Each number is 50 + 15 x the weight over its row's rms, rounded and kept within 0 to 99. Layers, rows and columns count from 0. The size before them is the row's rms in percent of the matrix's.

# layer 3 MLP gate, 576x224, rms 0.0802, rows 523-527, columns 0-223
103:28 40 20 43 34 43 55 30 43 43 56 36 65 32 52 49 39 58 53 26 42 53 54 62 49 28 14 35 47 36 55 52 47 82 50 38 61 49 52 48 60 36 48 30 40 42 29 38 44 65 52 76 54 71 27 79 79 58 52 55 57 54 53 39 30 73 64 58 36 51 31 32 79 15 30 76 56 39 70 77 45 72 37 50 27 36 47 52 81 76 34 45 63 54 66 48 39 57 46 69 71 66 52 46 50 56 51 29 40 43 44 52 60 33 54 31 59 55 53 49 67 71 59 54 39 51 75 57 38 38 61 37 57 58 48 73 31 26 27 66 48 68 61 62 51 42 00 48 22 60 62 55 51 56 61 55 45 44 67 43 80 72 60 37 35 48 46 43 42 54 64 62 51 47 46 58 30 51 37 32 55 38 39 53 42 65 60 42 61 39 48 47 49 61 61 60 66 52 38 59 56 60 36 61 76 95 74 26 45 55 67 30 72 50 52 53 25 57 46 21 32 47 38 05
102:53 34 65 39 62 42 51 47 72 62 24 25 49 35 52 48 32 30 51 67 61 67 25 46 60 49 44 55 40 71 38 67 47 42 57 66 24 47 63 35 54 67 40 55 65 74 40 72 55 84 54 56 39 42 45 74 59 50 33 33 76 77 47 59 28 65 50 71 66 68 46 40 34 39 59 51 32 62 64 81 26 53 52 55 49 48 60 58 54 79 73 36 81 15 64 70 46 25 62 77 38 52 75 26 56 30 26 29 74 33 69 67 85 36 51 47 49 52 28 42 36 38 00 49 42 48 28 65 48 50 45 39 39 42 33 23 57 45 46 56 63 54 51 55 53 81 50 14 59 70 50 56 62 50 56 66 53 44 57 42 43 56 48 56 52 52 67 30 59 60 52 69 41 38 40 56 26 38 41 47 26 44 58 30 01 42 55 47 48 60 48 30 43 36 49 45 50 20 69 56 48 47 47 53 55 53 68 45 46 53 46 41 37 34 38 55 56 68 46 68 64 41 39 22
110:47 49 55 60 54 45 60 67 37 47 54 44 66 65 75 68 86 41 52 37 45 43 59 45 44 43 77 78 44 54 44 46 30 35 66 47 48 33 57 30 60 43 67 62 83 58 54 62 56 58 42 70 41 50 52 52 42 60 36 65 54 36 00 48 68 49 69 36 44 20 30 44 49 48 25 50 42 37 39 40 37 72 28 53 28 52 38 52 36 56 52 60 31 55 42 59 26 49 28 52 64 47 78 54 70 50 52 43 49 62 58 64 22 49 38 53 75 31 46 80 51 38 35 41 50 55 42 37 60 37 56 43 35 48 27 81 40 59 67 87 51 52 54 80 37 97 39 54 56 43 40 55 53 49 56 52 80 61 81 30 16 24 55 56 55 46 36 56 44 20 56 44 57 73 66 59 38 61 47 51 33 16 60 42 61 70 13 51 75 71 48 63 45 64 60 44 52 42 38 58 54 83 31 60 42 34 51 35 51 66 54 66 36 45 27 23 52 41 57 54 48 59 58 49
097:33 71 22 41 51 59 64 56 24 40 53 51 36 45 53 29 42 49 73 28 38 41 40 62 64 53 58 75 56 60 77 79 29 38 51 47 76 61 23 36 47 56 60 63 44 67 47 82 33 47 41 31 61 72 52 50 44 34 59 26 41 58 20 37 51 16 52 55 84 57 77 63 34 50 49 47 48 34 39 66 34 43 59 46 49 55 39 59 61 35 61 35 49 55 59 23 49 60 49 84 59 45 45 56 50 35 58 50 47 54 56 75 49 45 36 50 35 58 42 11 45 35 61 42 61 42 48 44 47 68 17 70 40 70 62 54 45 55 77 55 56 56 28 69 61 96 33 51 69 44 52 43 39 32 50 68 51 48 32 51 83 42 32 46 50 32 63 95 34 58 49 51 41 56 21 63 72 53 64 34 58 53 61 29 83 59 74 26 60 55 45 61 16 39 35 53 53 35 38 38 80 53 58 59 54 53 48 51 60 51 62 56 68 77 66 55 41 42 65 29 37 38 43 41
102:78 29 46 42 53 49 41 27 59 35 45 56 46 32 59 73 74 32 55 36 45 54 79 47 46 56 44 42 55 70 27 45 60 44 66 29 38 64 28 33 48 51 43 41 58 49 62 58 50 56 48 43 26 67 60 52 56 34 14 23 55 42 38 66 51 47 60 47 46 36 32 35 25 60 53 24 49 29 58 41 50 62 76 27 49 66 78 45 71 57 41 37 76 38 32 41 32 26 49 15 43 50 48 76 32 30 26 60 44 47 38 36 38 37 62 62 29 57 19 49 30 27 58 17 30 30 50 42 57 41 49 44 46 66 54 37 70 45 41 41 57 49 44 77 56 37 39 30 61 69 28 40 65 50 48 46 63 44 68 45 69 36 11 65 51 34 33 31 31 67 25 68 54 63 52 66 59 16 50 37 51 24 67 77 56 56 79 77 58 53 44 37 45 36 50 54 53 69 40 71 66 51 27 52 59 46 60 32 37 48 70 56 60 76 39 31 48 77 64 48 32 34 42 64
# layer 3 MLP up, 576x224, rms 0.0808, rows 523-527, columns 0-223
094:45 58 65 43 39 50 66 54 44 37 52 62 43 35 44 67 16 35 29 47 39 75 57 31 54 34 70 35 56 45 33 41 32 44 55 38 59 42 50 15 47 80 54 64 34 08 65 44 74 48 46 43 34 60 65 37 58 53 25 29 57 59 59 62 48 57 37 58 75 25 63 26 41 27 52 51 65 52 28 25 66 69 58 33 07 58 52 29 46 60 67 41 42 44 53 31 42 48 47 53 47 38 62 44 49 33 44 53 24 53 65 53 68 60 57 43 38 58 66 62 39 52 61 62 76 10 64 41 62 58 50 29 38 61 64 58 48 58 46 36 46 42 84 72 23 63 70 54 36 39 48 32 38 35 34 55 35 60 66 41 61 28 35 63 53 61 32 65 43 39 41 23 28 73 50 62 54 63 52 48 26 75 53 42 36 53 54 59 34 57 56 20 45 44 36 59 40 36 52 51 51 47 52 66 77 59 17 66 56 41 62 83 23 22 57 72 61 55 25 47 67 36 83 52
099:32 34 41 23 43 72 53 32 33 70 52 39 35 44 29 71 50 44 22 79 50 37 40 55 81 61 57 37 50 67 58 25 66 39 73 53 42 42 38 49 53 53 58 35 46 53 58 63 54 48 44 47 57 53 05 75 40 37 21 46 34 57 57 51 43 32 51 43 68 65 34 54 40 77 53 70 56 50 44 35 67 62 57 54 54 36 54 47 89 52 53 38 41 45 28 64 28 40 57 67 36 39 42 31 34 32 46 50 76 42 14 40 76 34 71 49 42 42 32 41 66 12 53 66 68 51 23 60 90 47 31 41 65 51 55 32 52 67 48 47 40 65 44 40 56 45 38 12 24 56 45 64 54 39 30 47 64 42 40 28 57 61 61 70 42 46 44 63 48 41 72 33 52 48 49 49 33 49 48 30 44 60 59 26 49 57 65 39 28 31 15 13 52 41 42 53 24 40 55 63 50 40 46 47 82 46 60 49 69 61 51 73 53 30 49 61 33 71 53 44 44 22 31 32
108:20 64 45 40 22 39 44 79 81 23 51 57 64 56 19 57 72 50 38 36 33 45 48 56 50 33 68 58 52 67 50 42 53 56 79 51 46 53 46 40 44 39 40 44 56 40 60 51 41 52 58 54 53 36 50 57 64 52 46 85 48 35 71 71 41 66 45 60 59 24 35 45 40 53 55 35 61 55 67 30 59 47 53 57 84 61 39 30 46 58 71 45 31 46 42 64 50 38 43 86 37 67 63 37 73 68 67 56 46 35 34 68 55 45 11 49 61 38 39 55 49 37 47 49 79 38 33 50 62 70 34 67 48 37 30 53 40 78 63 40 50 65 59 25 45 28 28 59 46 69 54 50 49 56 50 77 39 67 39 47 46 72 52 76 85 44 62 33 81 65 58 25 65 46 50 43 66 79 56 64 58 64 51 64 45 63 78 64 29 64 59 43 36 40 54 48 71 43 66 72 10 23 34 35 54 19 42 55 57 49 52 59 65 44 56 79 67 74 18 57 50 62 41 53
094:57 29 20 51 35 33 95 57 48 45 58 61 27 40 59 45 39 52 48 30 52 49 62 56 50 48 58 52 22 47 51 44 40 54 42 35 78 58 22 72 44 61 72 25 47 62 26 72 38 67 21 22 63 58 35 54 22 45 43 73 55 70 26 54 37 47 50 60 51 33 65 58 52 41 74 41 31 37 26 59 42 30 49 62 39 61 41 44 76 44 52 57 57 57 61 51 59 64 31 68 66 56 56 42 49 73 43 70 51 48 44 63 43 35 42 35 44 92 40 27 38 49 46 21 17 56 04 57 46 44 48 59 73 96 57 65 21 71 44 63 51 52 27 48 63 56 58 80 50 44 25 60 39 62 57 51 59 44 61 53 56 11 48 39 60 42 54 45 66 46 44 28 49 61 42 42 68 24 57 35 68 72 67 39 48 34 37 62 47 30 56 51 40 63 54 69 47 40 50 42 44 69 48 58 43 37 61 30 48 71 55 56 45 53 79 51 40 51 61 20 60 29 56 60
100:58 37 48 74 28 36 40 48 69 37 46 59 52 51 55 47 55 53 77 43 57 52 85 51 32 38 46 59 20 33 34 60 67 45 77 38 38 69 25 27 29 41 25 62 28 54 50 45 53 79 57 51 50 69 65 44 85 70 68 65 78 27 42 52 45 71 50 43 24 74 76 45 51 65 55 50 35 64 59 28 44 57 60 40 25 26 38 69 64 50 39 38 39 57 65 41 40 46 47 39 37 52 48 41 49 67 37 62 57 42 31 27 50 55 52 63 50 53 67 40 48 47 45 46 37 63 43 43 33 48 26 49 32 45 44 30 62 34 37 69 31 78 33 35 61 54 21 14 71 47 33 59 41 50 57 23 71 60 49 29 49 32 56 59 08 36 59 60 58 46 58 64 47 64 50 56 58 50 76 41 31 67 49 51 68 45 56 53 08 64 53 41 33 32 25 52 55 42 55 58 70 45 59 78 49 45 75 39 49 63 62 55 54 83 36 43 42 70 55 46 97 55 53 33
# layer 3 MLP down (transposed), 576x224, rms 0.113, rows 523-526, columns 0-223
095:74 41 58 70 24 41 48 28 66 21 68 28 49 20 57 62 33 56 45 57 69 43 48 29 28 62 45 65 78 13 54 25 49 64 58 46 58 19 51 29 33 32 60 63 16 30 42 52 54 43 45 48 39 59 41 67 28 37 65 40 65 62 26 36 43 60 53 51 56 51 63 63 22 34 76 39 42 58 64 46 56 59 61 48 90 48 45 44 51 43 26 56 49 54 57 49 52 26 58 42 25 29 20 55 51 37 49 38 48 43 39 37 75 41 59 44 71 19 47 63 46 60 43 39 69 60 44 65 49 52 45 58 50 57 47 52 54 66 94 45 71 65 51 46 66 23 63 66 46 44 65 34 13 42 32 23 66 34 47 35 69 65 42 43 43 50 26 56 45 58 21 50 48 57 37 53 21 60 76 37 76 70 59 62 32 46 32 39 66 46 35 51 24 70 32 65 52 49 79 52 48 53 36 54 60 37 47 40 59 27 58 46 24 56 48 53 38 40 64 59 43 47 62 71
098:17 44 42 89 11 58 37 58 44 39 59 83 44 52 57 39 46 63 69 17 26 53 41 30 33 29 53 55 72 25 24 44 69 41 35 54 76 56 49 64 42 34 65 52 44 55 47 63 57 33 44 63 72 23 54 63 57 64 61 54 57 42 58 06 71 62 42 29 23 12 62 56 64 61 69 55 18 34 31 56 37 25 42 52 55 45 66 68 46 76 40 65 69 78 71 52 91 54 45 48 50 52 52 53 56 52 61 47 37 74 58 63 37 84 44 45 67 33 73 47 25 54 72 45 64 35 67 53 50 63 61 61 34 68 50 47 37 32 51 28 68 52 54 62 47 60 42 76 38 45 57 72 41 38 42 63 51 39 67 56 30 72 62 64 58 44 30 72 71 60 67 49 73 59 78 54 45 42 46 76 65 43 57 77 55 55 38 51 58 55 51 35 47 45 64 52 57 46 48 44 70 40 55 40 46 57 46 35 51 47 59 61 39 73 59 55 54 29 58 48 41 60 32 53
109:42 30 42 34 38 73 59 41 22 67 58 69 51 63 54 57 81 99 35 35 45 63 51 61 75 51 60 77 47 48 61 52 70 32 43 42 33 51 88 34 46 50 59 26 52 66 45 65 69 39 27 63 52 50 48 36 64 47 43 78 49 29 27 36 40 80 67 66 39 37 33 63 56 45 37 84 64 50 44 35 32 49 39 71 52 45 46 67 48 59 24 37 59 43 64 58 56 28 47 49 69 40 36 39 78 28 41 54 65 38 42 68 52 65 54 56 53 40 33 53 37 21 53 48 65 61 58 17 37 40 32 53 49 50 49 23 65 48 58 47 43 64 26 56 17 51 46 74 51 87 46 60 59 39 25 60 44 71 62 22 36 66 91 56 66 59 38 45 50 49 53 79 62 55 53 60 69 49 61 50 34 49 63 61 50 22 49 25 40 49 53 61 52 60 34 70 70 29 45 55 64 45 79 25 48 34 40 38 36 52 61 30 34 46 49 57 39 58 36 62 57 34 52 57
099:62 21 31 43 49 51 74 49 38 33 65 42 58 37 37 55 33 59 50 67 84 20 55 56 77 48 53 27 31 53 35 44 42 37 78 52 70 67 67 56 58 43 53 22 62 42 52 62 47 26 52 64 35 38 59 55 57 53 45 48 80 37 27 73 43 51 41 56 62 40 75 40 59 37 45 63 50 53 56 44 50 59 29 38 36 38 28 59 31 54 51 44 55 21 44 48 36 70 81 26 67 81 60 23 55 75 12 37 36 44 43 54 42 50 13 52 68 57 35 42 54 45 23 48 64 41 38 41 68 55 38 51 62 56 43 53 36 64 39 53 54 48 36 44 24 59 65 27 54 35 38 25 69 65 28 63 48 41 64 47 75 20 22 49 36 39 32 44 68 38 41 34 52 69 66 55 12 80 53 42 54 23 23 29 58 46 48 55 22 62 53 48 62 52 47 65 51 45 47 44 59 44 53 67 39 71 47 32 33 51 74 44 49 62 65 69 45 67 58 34 14 43 37 65